python train.py --hidden_size=96 --num_attention_heads=3 --head_dim=32 --positions="learned" --qk_norm=false --beta1=0.95 --beta2=0.98 --decay_shape="linear" --final_lr_fraction=0.0 --dataset="wikipedia_en"
Each number is 500 + 50 x the weight over its row's rms, rounded and kept within 0 to 999. Layers, rows and columns count from 0. Numbers have three digits each. The size before them is the row's rms in percent of the matrix's.

# down: layer 3 MLP down (transposed), 384x96, rms 0.185, rows 215-283, columns 0-95
# up: layer 3 MLP up, 384x96, rms 0.204, rows 216-284, columns 0-95
down215 104:540524472404532548483500471535395573484427442471528563475434470401496520421531577486454440404499552491524530421542425466460523539543502472491485455523572553442503480457553392558454449525448500570486532543554499379468468449543599453561509545490529524525495498535500503450491501620516590528
up216 110:487531424381492530564537523600471517486419470486560487559488490440504479505540440490517511507477467498502558507484565455501438502460508532542551525441562518395570450484564638474511446453502457456413490568541463449542398523462483536506460495437462483649623497513536472477461501482464555576
down216 103:487538509497452530482518436518434538526502470665483512468578604541562534501535514459473488471510527539494489497457519570520569585414431522464558486452513487553540462483538493482476546523512520481578537557420493525532522467514360496573446590516466422446543394405511587387514524495480506514
up217 109:487541468549475463492462512497536499628529488494496487525497506491542465488408477484519586524463561498523480479557519517493493541509653428545377446523451521534547515561543356574486465516524546479442545509543439458477563470591424497542425538483551492463434484580490510533605477586521531592
down217 097:548425448522577465455596566557414578495504574610584538490511562527469459492514381484515526437443505534432494489514495542528585468521504462541475520552450481587580525510471462493473537547621501530453534563438501466522595491474503420455463455524416527476493539444589483508501461400468493496
up218 095:516504501545559478557449482535412517563488531575498432470490460536503519474485531518462522455529473490447477453454454558536608540623459641470441536530465433582543441587524589462579461584530548511454463410521561523494363493467528504482466499516516526479579495437506540488514487560483600520
down218 092:407524576447466500545629521509523585523506454448441514415511473534477526529459458547431358472508477489527404518453438552590388556535471545503470476467417518445550496502530404541476509515559496497497544499487415570508615488523503502523455570486438499461477488533512596515458442498563501457
up219 117:497488488403385451524489479514534366425465441530454415528477490475570489436496510492482514555497525579515449451502601561528484499456507540560569609476401601401592518463514490509497541520465512475500458568486456537535516484424508454438522621505492533485428504517450457556518449520556450538
down219 110:551496463529672497461529616405476554485562514569422445537444474470521521514503388485464550482478485450471508463526502427488511515448538564523460482511545414499465490509530508435554433431615459410416462496514512493515517527523567529502612448457538487550522460510464502462633527526488491484
up220 097:600565431558491477467526462414508498501431499454489422454497493471520571435539381428533517419491425516445511550518481498506455527610455561464450456550489505491534457483464663490485521541545566517519542545524523475377492552452501585487536494516463451541587453522512560568560504520524446444
down220 124:586557582454436530531523471535534549566490506524504522504546501566450528500576567477504417563507543489455492487504437439508505518530508453459543541547511464577498498490459443402607484556498529553522422541479453524443486593562460514374515533452481405432522509498645433591518509434490545563
up221 091:568506481439459505475549513457458499575457444450408534465559640465462566456473560478571503493556492487512561503486440481543497543491585476494488483475451485631562454568458501432442467567579513433503524474519402482464542462494479509500446552487517557475362491514434459488572485569554574573
down221 080:429496596428489394564550548534390484486543489501468513496521532511482535516445463512514537471456458456532451492448482588458506502466452456497440507523637552505520535461533442517532469521492486537571516566560567554586553455482533448566448529436431568462449538533433501481439412528655476466
up222 106:561386486418510414499467553514407489425476518524468521523459508527478509529437519473446564557539531371413618499499446466494511516461545566551590483538568533470454445444538462514464487496512505511519468493576512452451487505569555532480534475485488554368484445513423537441611471538527592479
down222 082:449407485419489545561520537509503470517479457426623439506399555544501565411501525564502479537512495548614507577550535474567594532578446454516510506488580517457508518519414499585411502577513490443482558508482528455538425432370553513526426494527471558537539514475496515502489524456468473463
up223 099:532507428539461612459538496485448472538456502602505536473564531521392477446564529420508555509506495513504556532519526512444556461422528499469512492563467545624543476481586450426437435475530423600513534490499481415499492531483473611485491461451431602461590480551434527426507565513534470486
down223 085:584501439532488521535386536477527494535466495540441473505536503452436537554510635515534495588571447548561523537520539502500511460505477501535521491371581466505553453457561476467518494566561552380504564529492494605553509494563535551551459500447426589490582508461522425551459464567496543428
up224 100:531568544445431486539424546546447593583502541440505514416539512526496453547463497569557566542494544486537538477494390486519456598496523476538485491470411490418398524496572518594445517629499591467447512535444486466473486471433476454555514533499474509437585446449434439493472461505461530430
down224 099:598392506474568490537477500459520424488527477555477471564446520434499496448552440506516493441565470542498441566492575480555590420541485461431560522492506398455581478455500391470555474406558495480590524407519546537519488468531498562495446489561520487531459560518583514539461591553556424517
up225 088:521545495450464453508508574560519505485581503577424410516514577480511522487509490536482437529535432549418485448593589500577518520356487572558358458490541423494531421455497509456502386423515455571534544568547468581517520526488572540543475498482503449484498475500448496504563518523449528481
down225 093:559541464461490510452602655452495525493451497346459462444478584496459499467483514463514548541501484604472460559475461482552384548481472514547550431496526438517554490466459537428478422511493426549623505510489508498492500572496559570452529508481465420534470574476480463514495498538414469555
up226 106:491544527505537450502447494494499539551421459553467539498550485526425492498467452527500464445528582540487636528444491473476435485442607429493416458456569440454442442521478567562498441538426498468527570520467474436554517565456508544562438453517611603487601541482443570543442565447489517512
down226 112:470461518569515465458600558448489497507559499529467501602445535567622552517531503468473547415397528539538400512505535622565485449421571485454469387502526491435540509479536615527531431510520540503552531503450577422442519443573512493471471535589523481529488462482504477451481505523444471487
up227 086:510461401485398476536454521452547422486570501500510524415515574477562524488486566391409561462586480560487433393501568540568459484482493471481482510537502571579543511526436530509624496445476523501504559511509463512505427500542447473512454450435557442581456417534497409450469536539559526496
down227 097:487559454548575485502444506514560451438482474507575521491446476457483512533500476516427528561523527502518618501430555498469474491482448508487494459390503625566476475596589503450533620559531583415483497446531435528565492527476490546494484508550399516496528454541473441457396451509394554550
up228 111:431585475507484471572638503536447449450493525457492495443516408436538496522438490532529463554471414504479563542577498502539510471508533534605508513439501568554596471530548511507535371511478471585524428454409463492494517536550485552583391486572567481493475513491465548498412499526537446557
down228 106:507495538569543482482493516538471601457549528534546575466579547512480455516431473492474509498546606447399555465420504581533469546414494458473500458553506481514463519464499452435436545508388547542450456553519475475472514452518608540479491617447485436512453524547375487504414446424479576509
up229 145:516489548421448512544529459631464543466606479573512476474513476579415515488523532463478446505524478550450528491576563620558553490514450551462485531489390522496447535614464501607505500496499509487579467573523567575464479504511540458461553550486441373524485510532545429569477469446499521461
down229 115:506481526549432511532529499587503505478540399483566500454400529489433413509511453543476500503478485482406454579526465486490472420530609495538468538564519502542574523463397633433435535583462556452526545452446506490478447446470558454420463462540516494501475589481546555540438567508593503471
up230 095:429505469569488494453529470482473502506531438566454567550467541452440545459516459535533468578505528459478535544442525626568542416429518489377501504538470523523555460539493474509462514496561495512537422507505531524484488481459513599449445461644501352491503538503525510594466603408445491514
down230 106:609535441417472550545487504473566511491475555461483489465465416476487476510569521491559540472476465542553591466558426471476432618559478511519460428436559517378405549406464505492459489486482533452452526514438469503534455526494473387535482555480473599428528480517486427519536385524541509538
up231 108:598573523497515587537492534493463448471468570500464472507473573477544504501549549576404493482523530426561492439546445533617498505446532568555547460507516457597379458502578517459515516547501449512432467582447580542583498508416495463565518521565431418510484483540470453470483530518391468531
down231 100:480517461574527495554507547449498512574544417469547586426394522466550441497525588446475497519542499399496466472496446387466485394467462514519472575593580475492504592534483497518494470508491429443557408532505545518538496479432559453542549504498407395521525467444448551584522563489531490515
up232 093:532506500468487479485474585502541474553556598493527505568507564497501549493584466466522579481555574510437499553599528500570558486533508521424423625478503500517571492442462540525510475405482496456454420531541460465413420463540515549533434476506570424555539539474610473435398449475505417492
down232 090:518466497442508546519531468479525500537572498411476561521506485460557588522446461416496564553415408549551461543482537454524532516427463449450471531538595595480516461521556569534416486471436560497608511469476495492504591400530554589516494431496519435469531500497539565437442494510371449524
up233 097:495446429500450555461530561469509525509496590502512437476513503497476357499478530418581477437498476449503477478498460533495601492550474411554539483422431424588458490540576478456530460419470477460433514610523523461440534545529638454478452568466581510434486437522523464446442552481485526507
down233 081:428595460561560497468645520495537461533450504462471533544466545527499489615421455500424485442491458398478507473467376442436473478475472396512559470474495386432432485563525470425453497447524494451554543485547459532554503446469527527559421506515416550472517471473525487529491526537526502427
up234 094:473477468544573526525541465498549453541519508479435490507498375442511568517468552417569569567473599531487559468478508484529329590489495588470462491488545521478608560535534484503502524567522524462496459489519501405409497479557484464527499498509538526511441563394568442434459441512468501582
down234 098:447503521467478493540523465529483567601634582483501455450431480543600445525479412578595468486534417496506551507547468388501496474557569518510579478523612463415524493537525479528522429534451421496505470524589530501576418525488541497557451479499558511478551530544450565479519403516515504498
up235 103:485506497496510486555460413568555504478436521575484563353588471495510431467430495453512442489542391557448432507448591468647525571528481562430448408562556506490562473523451549512524519542554486465474481564523494467556482557443550483601502504550469522489513496517569489504477483508584512458
down235 106:518374525502547448607526499540542541577531559497531540467599529448510453405541585515528493515431503480490474531422364533446423471505435477438442553518570545486492457438598440482460550441449560568550435465498491556471506552514483447404535495565512476472551521491451547464533509468432520488
up236 090:552551505487428524555404508514420608541523500436560543474518449456502501531471621489547500435456456467565582451477518433594484482435408439483597433413512600493510526489510354540535425489460455499480548556479486451519522507525556413511468497449559480540517517539516563524499484525471533455
down236 086:489543533473497431420484451550556522470426511484440408508465499476447488460508471532495481495514375497527487473499410520394389498533513527433524488516478513494543452423432538559527555441455511523441434468498567572539445532434497565644540450506488592450571513544462462583485561426489578503
up237 107:518511476504507500465468565511397613578569530518506534447545545487528532517467474559467541574513510489543514430498547424497530562420570344559513483533492526540495488459487486464482458575385589484433523427529458625543548527470535406461395485500480511487442557499521496492567586492502495518
down237 122:398464504502598489425505508438466554489421508546529522576503511424430468510533481504503468420529499496503549482547487515603496428500535624521484453437477543460493490536463501528478564500554496364438459558548596460584559510480542556402571479550541490528547539389555470544549477455548463470
up238 116:448528515464501431554489464434419508546556551449493559522470478534560498454458469448546484525446493499482425379538535554505534489553420477592516558441590448476582481547482510527389492485493418442560528553557556477476451520568486531569510573552557508513513504499570464523397527366589493510
down238 101:549517500615591509476395564465509461503537546616476550552426500545572517542445535492486552569472517473429573443484521556370499381508511498475501466492601471528541554441509415547568466529486458448455562545508537449486479564461518561501469418579491555520566493474537456514480494442535501466
up239 083:499468497491320476574516523452512467532549439493499541491399385600506548512502537557575565458488454464415543456533504444545453499429538525425484351570548517466494497529481554526490527594538437453540468507493429438460466499531418499469554436478467549487562480466481493494524483460513491446
down239 079:376526459538461604558524537527485481471501422358515509472452526535498482536491521564449438544442472542545496556441584467450450436496494496512565461495496492433522551476446564519396500564577578474513510475452545472575484537493537497471534532457449564529520514544565484531365578577453458565
up240 118:505507464478491510574486472598507552537564504494490597385521586502597461608453424501550411472459491525522461541490567550458468582436510512552450514415471554449535518489433554494447421591503546507425486510534486502567553518508546487517522582473495436532435548478611490459484566461567511567
down240 109:476430480484510416461462481427477440406510522626470470588458406470501480432523622492425622476532555444516548520542455486506556479544603519530551503525534492510516521509457478574470457471466523413545413517511498535436439543459502511461515461473506543532562493468541501452512375437541544416
up241 105:516561495528484526523534448454525405455442559468435492471530450423582416520476507602541525384472566577483490454490514487489479547578520472520492486545555658439583517495518477521415564452550504522487517552515605474578503551494448518495465493554512584497487424529506533534500504444534411597
down241 102:577447572538445515527502543546451601482551516490581506428508462503561483554543590540477473495562431521550621511516457473549493587534419579516454521508484553387460456562491508523547467502499551524503481496473436512552510573551522519533539588503539511532662493598493467470584527552528513456
up242 097:525422521446444417489585539495540535541503486559504444513492516424500501455575534434562466527506491540492463493591496448567426513479568523429484427544581528454517442487448544446448574500510527388458464485427490550403414535572494567507467563425527504473572524484509347513509517544518486579
down242 107:474483500488491555404516524553674516542481518479617491475460512570620523566462586546475463475420489463459529518503501501517535531513452499530470563456449469509466493423550555506552494454526554547517551540449435507427513483542571509517587481473507454519534402584615412532461469483446549456
up243 092:587381470522490564496488524504424483548475466483444476549373440478456472589586495423476519474517560533460512430496615523417409521568443497398572500474559524518472429522519478484545555476506523442524454457540578505504486516529497560534529449547498579511523570471463565524452436434484453585
down243 089:418439526462545429485485497519536530492475432537583541501498448561502500604487542587560484482477502480507521447520560468579533445530509559494555425521456510444515513528557451601533556534504461417505453512551574447610523472518550500462404584477482557488541512459574552490538371482600426431
up244 099:491529457557555376497599548483493528463569452467471545513484467526457522524525459512577531425569522593455468458467562485423533502404581462485489429599531486354502497533541429481436482475441420441482483545562470557528510502549532544512515473543503488534408563494424512536556476472545454591
down244 080:350474515471498575532417497438524485508385502408452485485436429587428527443480545488531423512523496593554458441535507445572496544585495496451509532469452538559447445440546479491494534457485522552526466481471577467551441479570528528479563548506493552569475394560453457479449444508539528578
up245 087:477368444565495394524450544482476522511522462536440547513502505471616532478513496517435512519354498579450547529547534500476536371521477521550505482409524505497467499512408561487552467495549584504455513585506595491477537507453514551402440528465423509504454466525560489455540550421560459508
down245 095:486380507590503448516485515527498453509439451515453464521568521533525526510494384523540498542498416653446510568536483453512535479408491456515576461455487424449490435494508431514443529489496540421583491513499572508470516435561562525520423515434489493451451448555525518627455474517530387476
up246 095:541496478480569545528486465450474486482455539475496505465507440568482461501455428492617523394372532463484479479586558496450450494557523521506499481439473537511485528584503491490475540487509466413454498533578531390457418498544476350498456545487575484560510503570491463335471582497490503501
down246 089:480594515548508495475569446548535498567497540449546514488444511656492558554464455373455521518512474484543563548460543411551422456465558489467520565473619491434549491401501399424505595559426522520560496482449453478493498524493429526447505517535498525513474416481525501563553519479489554530
up247 083:477510535472569500599525485553494505433438558471476406491510490460588474418413610563547480532446571478514582487511371439445496492463459537473545454507479540515539477442509514464499385460477454458463610551515515462568431470531552421469543456412421475513456527515478489531607495464504518471
down247 086:489488494574480517535487523496544486460404548490535445442456431518484474440455504525560575548409515590554550546437511495517481548601375433477443425435576505488478551522460511409377516459559478501543588492467537491532517525491461521486605473478524405443421573530501480474457528471418463523
up248 097:461456560421486564503482409530537526468511501520489556433576478536558453553624525469554532552509475497573610538516365504442478452460519502427476436596478495502449401515570470538592505546529488496517520452501533439513518523456443480498482412484562476527469523415536505570534496581553394492
down248 102:468601508494573579451444502473514533422515551469455505589508511495516462514518558492435474526549550581488504509531550446552476421497454396531528514567500487475482420603415309541511467397538552450474538441408500489470435468444482494434451486505507486425518459473511469488474524507492583521
up249 091:496431550502448508530456536517514521492467464444511455487601463475491566505500562546582547435509498519499465457492472512517571527469575419523493560534479433540396546438531573404474543493455479571475517586479531516449470427498511457486476570526556597453344464592527510502532577432522575405
down249 085:460513405455569449476633513544570458503481511479505594511510548523534462416563405528450516482491474472508510488456465408485508486587463506576478532542605485493539487492495482389598442452507468511480490510460574598543477541644510446477456503476429467552394507514518512553491484535443447500
up250 089:585422428485474540481538460485473444533521603490544490502515540496498423503522487552464448433530465529490475491457540523507459506482445485485511503583405502522558518386542483551518487599541478428492560463474446450594568546572561537587458504415486590502437526469575555411414460486569433422
down250 084:599564525492495469560437543456475434435545449555504466462533432477521485470553584553468559488490429476561563486538545433553503489450537495486523547553509484461454550585474521528524469469420429568564535450557528475537511485486519533520474484447459557575401526587474556394409486610552606453
up251 084:468565396540471483541459529447424422502500533470453472415524473499484437506451564529453460527548537486525475552491469424610568496566518448549533582460503470530581507558472462485506381515534521437492534579514531455557508531521557470538567495507575455566545518604424506490401591552510488599
down251 086:385522450509484498469510506453468419508564561502482488540494527495480479541539531466413594410536565460555363512417417489480505479487482482451489410516548541482565553550452517503483434466391456512501500452454502564365566440542518421437558489582575507477482468489548564452475499470541481454
up252 096:545477528487495421522599512521354478411445513509453432494535463505496528498556498427466447514526490573548525497514603509537510442488505491502587467555486543491610471481550502552510443405580434487555508520520514531447443512540584559469450453464499474502472360436415462455542464468554592465
down252 103:445586477471439471508508505511306463452576509474551472465553480420515423519548511476622429463445440509484521574520497541509505505484529442539498461508363437539510493459412441570459529446567474471503437497463490516576497485511513471453542516607447458475441469437500438468468446489498459464
up253 095:519423535460472508503505580500494459449393548518513529528468487495468452510453402499510477514378429534502505521559496606498515537464532565482516565482505631492519470539569536582579485540489578534521507505420618549549549487392477515516568441500442488528529513363524539517464537522499579439
down253 102:481528569448517486414369457470607532517512507372483451503470502469503450485570559540479405505586656598512512522564492430573434497528530479515445513530480468529449467435533529434498485482514498515447523554574387459455497472467517426512473494467547461473496533549389499522468479464509464483
up254 082:457392473443471517511487511440531520481513528556512488451602531453462438522440493546470493464486376499545477500491488508416443510458631481602447535412540517384506524509550485547476453473488553470496540505541486455489458602501531449497472563389514514490547645492437575474440460468465446489
down254 086:557531503512442548454550504538493503580523444431557521515488458489469587500576440463549540531542430565542483583435491506558438565488497433472547511492513488436508440572441449469471515507569472497566604449451464526530505412514589379494565516455556415496488580445456475545522553577443504608
up255 108:530546449540568491516494541555552550528452495478503505510565459537523496520494464453483572593480590543451415522425348485620443514438444542531549489532449503542552568507528502568472539528417447513498527460479464427429461545424468436541501492510521527538378542530577486533542511569552561580
down255 088:448534471571482428511495494517491493481551551593495466487506520525482427526547504554584470523582432482442509410577511432462565512486440501475429474516558358481513541493430436384516462530507559533442505486449477560535525577497588541496525563556485419487528575464491508502516485379498546378
up256 096:477531526522527420547542477456419427480479473503568554475509556446523524527514545514555472490459493578548589404503461508426555514509474486486444560550495491513474535448539546453604479599400491485470478556435482418363497474550570478409458550468494400558583474436500505408499519453437495469
down256 088:488460493587597538494458499482527561542380521457492484524527448524541548542523491538485543503498509473491513567504510521485552516548464460517464491516500500606576462523422580516496565592490486565502597321374560500578566544503462471556513489530447524516518495508543447561383508502507477591
up257 095:521566616493463512612529411531483526529456521461497446487478568490576472566564436510442523495483547511536471450459494534550450543556587445581545554506534546502413490488540494533459545466451366496590528497488439505497461514492426428541600581547469423556531545589513588524454488476489483533
down257 091:504525513516537484392501536613475488503462462475421510553539528489506593451513437515573487434482431538482559572478575566523447423519467542459521518435502459434523465374443519441456540465549609531557464595515514512480601456488604545450502467523542452532468523548432446499517539444540445430
up258 106:547498549439506586509508490377474522501526489505460508501538493597451508503469533472493472519439507605550486562484496508415534473527603457460486616495510520570490459498573530545470471463483505541522597600545547428469522466537429492492462457434554509586502420535469489468600408377583524531
down258 095:532469460517572524526604530502460552536551619510509590430533435455443539584489571535529466497596513480590586475550478461523555490470508437540489506462503507475559470492485422509531471484508456517601566561544452485468545505453543404511481473482474429587603486402582466457479424493509442555
up259 101:478573486499498450516568491414530478574554551502513542458491538524531454551412579598523515525618457503550523507509476477458508555492552479445375477484419511597485489562682444561444504526557532516487472489510516470598510460536458498546476459539588569477486518491531554448566502498582507481
down259 096:563521509568467505504578539517483496467526532409504470489635485617566457493553478432523406512362500410414460588466487527558501543479534475522449470578466423567479471502553595512492564488492535557535482519514445494538514501530493596439533545458560384514488562471480462458490514466468490552
up260 097:498541497503517411506492568529532523476540473449625469494455439533523511512543501477550443485503423383405561586515503513419486587493497495527497538470517496547574511493564459492509458494520534441517582427512434565488424483447583554484479614451525431497513488520525583559501543534512355596
down260 102:624485427517573489533498600484518462509396590484402576567435457456503504425508521445586535438468532543503534577558475575506462429478485502521497520517510450597449516501517484531427479470601486493423549465550570557446583467523462461457511483568481541517493427523556473460518500570419455474
up261 094:519468564590502519493546441572486459444558465497500544441529517523444477510562526438523566485456360529553535497475469465478507536579550506591567471563544484476471453569557475525501393524413521493472553512470481500402514511446458436577394481529465606486521515502493503597578404510579512551
down261 097:535513492438454445504449475517501445596524495481535561523565468531496558554475551457625509509577498507507558537485439499402399403501449492490503460479421473445426560454564468554485543513643556466484597451437523541529489410446469508532482529484515525482515482445537427552507470507527457634
up262 106:524543442550440447490498525453429548428484537487527507477506517417557448593473474479461427551507484432538543608414535447435498518498477483498502503577531528493458435467513495452343523592503490449556454471541515464544450512427386529539387469472521465503468540566483633516574523514470509522
down262 111:540532507595415529501556552386525534396480518461494416470601542496469434554501584402563514546491544454505551491352422458400486489506492533526536492496480451437444544521593449498432492573500543436491507499520532510455503582498459471516447543508578500475544540502489505576475547489412492471
up263 094:451551523486387486524466485404430445601520468450563473628526521441468493491520502410554456497512462508495403461455489525573534562548488565568447485531471465551535488514538381477459473484453469494498582564528491492500475514411552470498467555504482324551451485506459465527453457546462490452
down263 092:476435480472515552457460494476607463537413501457516465461377473469430581483459541449376451534536509489524504529449491494447556428469459463582520489488537477609474443554405571518485506505480440483475477471459540538596456422439469498486465492507510448556464593450436390531423489494569481549
up264 096:532483503511493509542521601547442498462466478628633489570464431425376483541468474523594503523446531425475493560553453523525565468463524529539483539498508505463485464501500453459506425512523506477433504446571502432511484543492433436472415589547554384462537520511603443585481494493519442465
down264 116:536411494474533481522502510497435472613523509370387565458465473475524480473531492545586510498487466521510508583505486495579434522534507406456488577543472580530565547400494553379418519516485534525454479458558404609479601507472501492483556454476484434446515448536492447540516521502488489561
up265 115:508537607481471563512417393578492495444512552590414540520445503508452593507442496527536456504571458500417494468572482658532502541594463533504509462549495535476464585622454507531473533479538490503565491580521614497484492496459593477474550497536403454494515532501522470487522496480498549494
down265 122:480435437556493363503511529562544491552569559540534554508503546496560400529504460494483560486540494501434438484518489581442484449493573421455486564515463445464450494563498417573435444541503453410577493431512444493476471487406540527456522464504498466468444451346557541535550506426531465497
up266 084:497560411488474509492571568522538409517440466414513481499520501584480529507499426472491567467447477465465397509625586559617499582502544632551461502534495514413470559504509534516424481496562542496506554494535490517413489560464536542471546499540454458517522420496500472546536507415517496386
down266 094:518499558542437550574486445523564536572558503501501484482479510471505593474538612515466409560520569573537461504484393508535398461527452456423641532547473424549530444467484543470537525531439443481454522474574508510513482448478444440574456467521463477489522430525516503601532502586512487607
up267 095:444556566529507426564525598555486536498477520489470515477500464492479541545510459449468486518609603482415519542518440461517404453445565531482469433449432549624461496453526442463454436593462406548458560475463514435527452432503459444500443531506489522571446548488633493449543493479474450508
down267 100:449563448513535503540400575469458431436507434572486460565457520483498431587490484489458497594594509548504465560557570446521450541481500522502506595536472509518429506456529543393475436489473581551607522420537491572536551482517486481504555459474532462461527563434511530356550531551462503457
up268 099:532391576441482530576495564558511579507524483536468506476494467568561489471453534514535496537393560489529503373510474528546496468499512627406494490504431528484538437509519432526523476475422432558577528517481444523488551471500389475469534510494377547455475472487484460536507503561535357547
down268 102:589524476508537478466520510507506608510554470461550524378552440512548539536545477504544591379575491444502485464495532486434521527394542522460528447461514532594428403463506484472534414548496498524377514504512442541519500574493614547554543487536488479473502546547454597524502537475563578505
up269 086:548540542490582451496497490425469479472460486601557536553551561510436453552561460503518478487502575414513601502516422428541505543450423555530475571448421469586445503515599538423471563565492471463500454498456491408459484500413433487550457530418454497493522509502490513483559476384590470455
down269 089:488520476567522506546487505470504483519462467499468419528468506539378478519576505503489499535488559538563506540468516484475520463646541466529582561400586482556470526542477517514455532500530513473511499427443552459569451528453472553473441511380483493385491544469498452495404499577475596656
up270 098:513477477441449430461491562533467443453538567474444435444570478520499486577479508520473445565540560560576571588462466513504482500500509522567516524441440535608542494457520413526468430475541568469425497477521546485543521562575509490590531517435540476590516493563412416347492497544493571482
down270 093:490542478525399408444438451525478540623551418531538463404489460499530573554498484466484458472504509508505384531478508443523496446427519429513426438552509601482544521509539543367446459606495344480514450515447505517522482524509476512510495457505494542479491501404548542517542464457551507526
up271 103:517471479394511486506439443456493446559416547521582455553525439536495442488432473477526470502471529566523502516587551568528527549408503527436460438508426558514575596448558523524589578579481546536471517528529505571449495492467487641534446564459514515443475550486496488455528500542571410588
down271 116:543431490477516489459513500441519586516444486464434487575525481540525457551485377435473465511453473410543479495486547488493451509508566519633494541497528520500462471580531534417410410488502445409454504515503405546522591489604496539576581431430548519489421457504468532576524421552510479509
up272 095:504396535482475486547481568434567565563465439381446527506513458530512539463486575445575522566449547531470500519523469523552523445503522433416564554552502515485490488450481450404394452565459455537513459427466508471574438502520456554530416547492529591543554586452490524506458571451504391490
down272 095:452579535435529619472530465484501429470499456572559498433423504492486533541490506493452512538635474502559530519517467492491450522516526502547497477533439490619555540505431482484428415464529574540466528566544396546421563611615434517487550527521466413495508456538520418457467512487476526454
up273 102:470546472509489479472514581511518481443581520487545488482502528428517626530500501628564594461521575571551428505532521560427455512508499496535420543532511368520448502560456514500520462477460569453485517567526465468478550487442513525411505603512489455543427576610605435457494521514526513462
down273 088:521494413429457568485509493425445594501534487511562476486500505562397568521483457579552512502467518409522488481440451404507479484416542520523504506540522547483591490521494498592464459559526599481499474564457448446486398480505513529436397597488460478462446494573442502431596529549540551429
up274 097:392551487546472468482480501521504559523482506464520518542490539424529520444482517498541507417547533553599521466463515540576577422509570508479495451511466493467563470534539589495541467558516578495425495469554500504413477553386494558484474487529628553466453566400524453586451564374506428471
down274 094:603551517488481492472531441498537461513519539537477426484538480544592464553538542503494538442525448469438472466496564454452527566526531462469497537449513585512478517401541393516402547463399495622522521455515524527569503474564464414460567570474349493441509517489505627487490505513494569497
up275 103:473445477526478549546500418522598472465512445568548476514682490461424446445472430468536430484491541538463550552549503556449473514498521501597470468582417547494506523490573452447553484549436508513497500609524545496532412525456555512504466510468424478507500458523382423467512505560549482424
down275 110:495510471523485546539458480488492446474464488494508465555526490406477511528481574468423451384440591510418493568517548507557552578518606508522460447500557503535506539501465538453511430459454417375496558529529580462530484393491519513470530420446431518461436546562556500622465559535485423451
up276 108:515429407509513403562538437428513457502491503477470490374517488451434469446426507484500448507429484555573522444527483510469526598494426480577496565480556501627589552486543452509485483450449510537531512551540542526590539517455541552570567542544453532528407423498479446556547545464565452540
down276 117:572463450489431445501485549509473459532441568488526455608461473489562589502419471514480569568497488481519511486517434482517519507550421576539550492545462490468531488526523544468469523526400432345589431406424466483558582498481396457437505447527514524474540515507547475489517495460453370487
up277 085:496501427424432520415462539410344474477465462474504524567564513515525537478454442548511550541524527483581452461533477486501437508524510493510530492460516541481498534569542504537456537527486593496525483472454488462375432647531361429557445463555469491431530531545500525505444470553458453553
down277 092:448441511549509564481447454492602489545509522433546465472471523595468466500539522458424509539548477508490537466521558516468460500500485396448425549554615436508470544549553515482471534515495557495495438499521631433535487495395449556516578515452517493537468590462484510554428513428479640594
up278 112:434554569555483491482455496501468520421451493536390410504471562456491528391448467483430532527549442531586524484430452580522430429484528499475517594468508481549428562428490505529540499569464475502562478583501460424552469558532439601488498569475571515512553496495490601415508482530467515595
down278 108:478411542514584455485424541469631529431491522490450462555404517426453472478504524454500445532455613470517464523521547554494471522495536484468563496517536487424532448420474481471487518549526558541505449456501529509597482532356497405452423479506455519456597524389560482552442474464538467464
up279 087:468464555428508522640509454504503516480567465463481564443494430449509479558500553417484550516432512477495486478561477510491530502571471476501604496482452473458464462496530482503547510534569495426574498502563571648567354433524480524405523505541523421527447418441496536573519430504525557515
down279 093:467543549561520470492557473434565486498524457497545530467512575542510438467529528407389512556493567444546482595523402509516590492510582520513440528435583549510451493489602423524495495491520412538504516524496506482464351572481574545529421496487580472501401501521424581501480514545516506545
up280 102:558558433473443504494508437512437485450524476445461398557561609561530511477440557455501501552521465497435403476562500518584520545537457522516456458527537522499441517597493593487470487541513543542389520478605433462524389531522427571541519562531516432528464395436494525473493589519485478500
down280 105:512584497576505547513422465453588516511481429404464521509489482494417523501574491546525476440503502511509593539463437478451449522496453458520482513521546511610422495446408478530511375493527550453503581432453569475523570550370565531427534453504427572468488526533526436547518466479520579451
up281 102:420431490501437453515508495510439646448516473607523468505498542514530502598518571494521563457411446482489557492449559551511535515422515562508419469469557531456520465498515529526485496495428572583434516522564564427522479524426526566480404528491512516559493576602452523519512529510402586557
down281 087:594534525469480492497431520533527474525463499500495529522469524447498608449542492477520456548588586430471535565548461500430434434486519495450550591596445526523527607576553455479505470585569468411466518503548469664479488457549519469518634511449482497470459490439525505556551489458504497468
up282 110:467471637521511475535591443607481581412547537506511458572531490564517501495457525512392416502437461506578502470528498593535538565460522506526469515481490547463407444457471628531468471530518505514573582448544545513462505487481561437559461569519455505497560517582482545383499503472524527524
down282 094:527477471406498557488478495484410518459500488575420561488346541510446473460413544487498419425492519540522477536547516556464578453625516583495517467558537575412518532479458444573465486552463437463558446501474488497503523501516484507485511437502447598424537489467572526529504563498563514384
up283 094:585479452446437515516553535434474530557518528573546514523511405501536493380466482505445484378487532535521505463544545479559519507515491497515533526442398626566454470520548483594504486476488546389491513463498543510540493469560544528509550479483420477428456453571434431509511395520518474368
down283 095:441554496564577541525491594512494486506524479425539504514484540498397567558529467524485593604504438477598519517491496482523449470466426543508500447498566513492549409404426509503489495411530589627549519480543407485520548458480524522473479548551517571474525530462456657509547517536508529532
up284 105:577479451516520417506507500514501514481444452482529560529542372487460518453534424535498458477548521545545444569527418548430507527496457498492567485488456564485485525444437511496529556489461542467521600489496566503417530585607643595505542435492554411453575467526523566513494531488543395445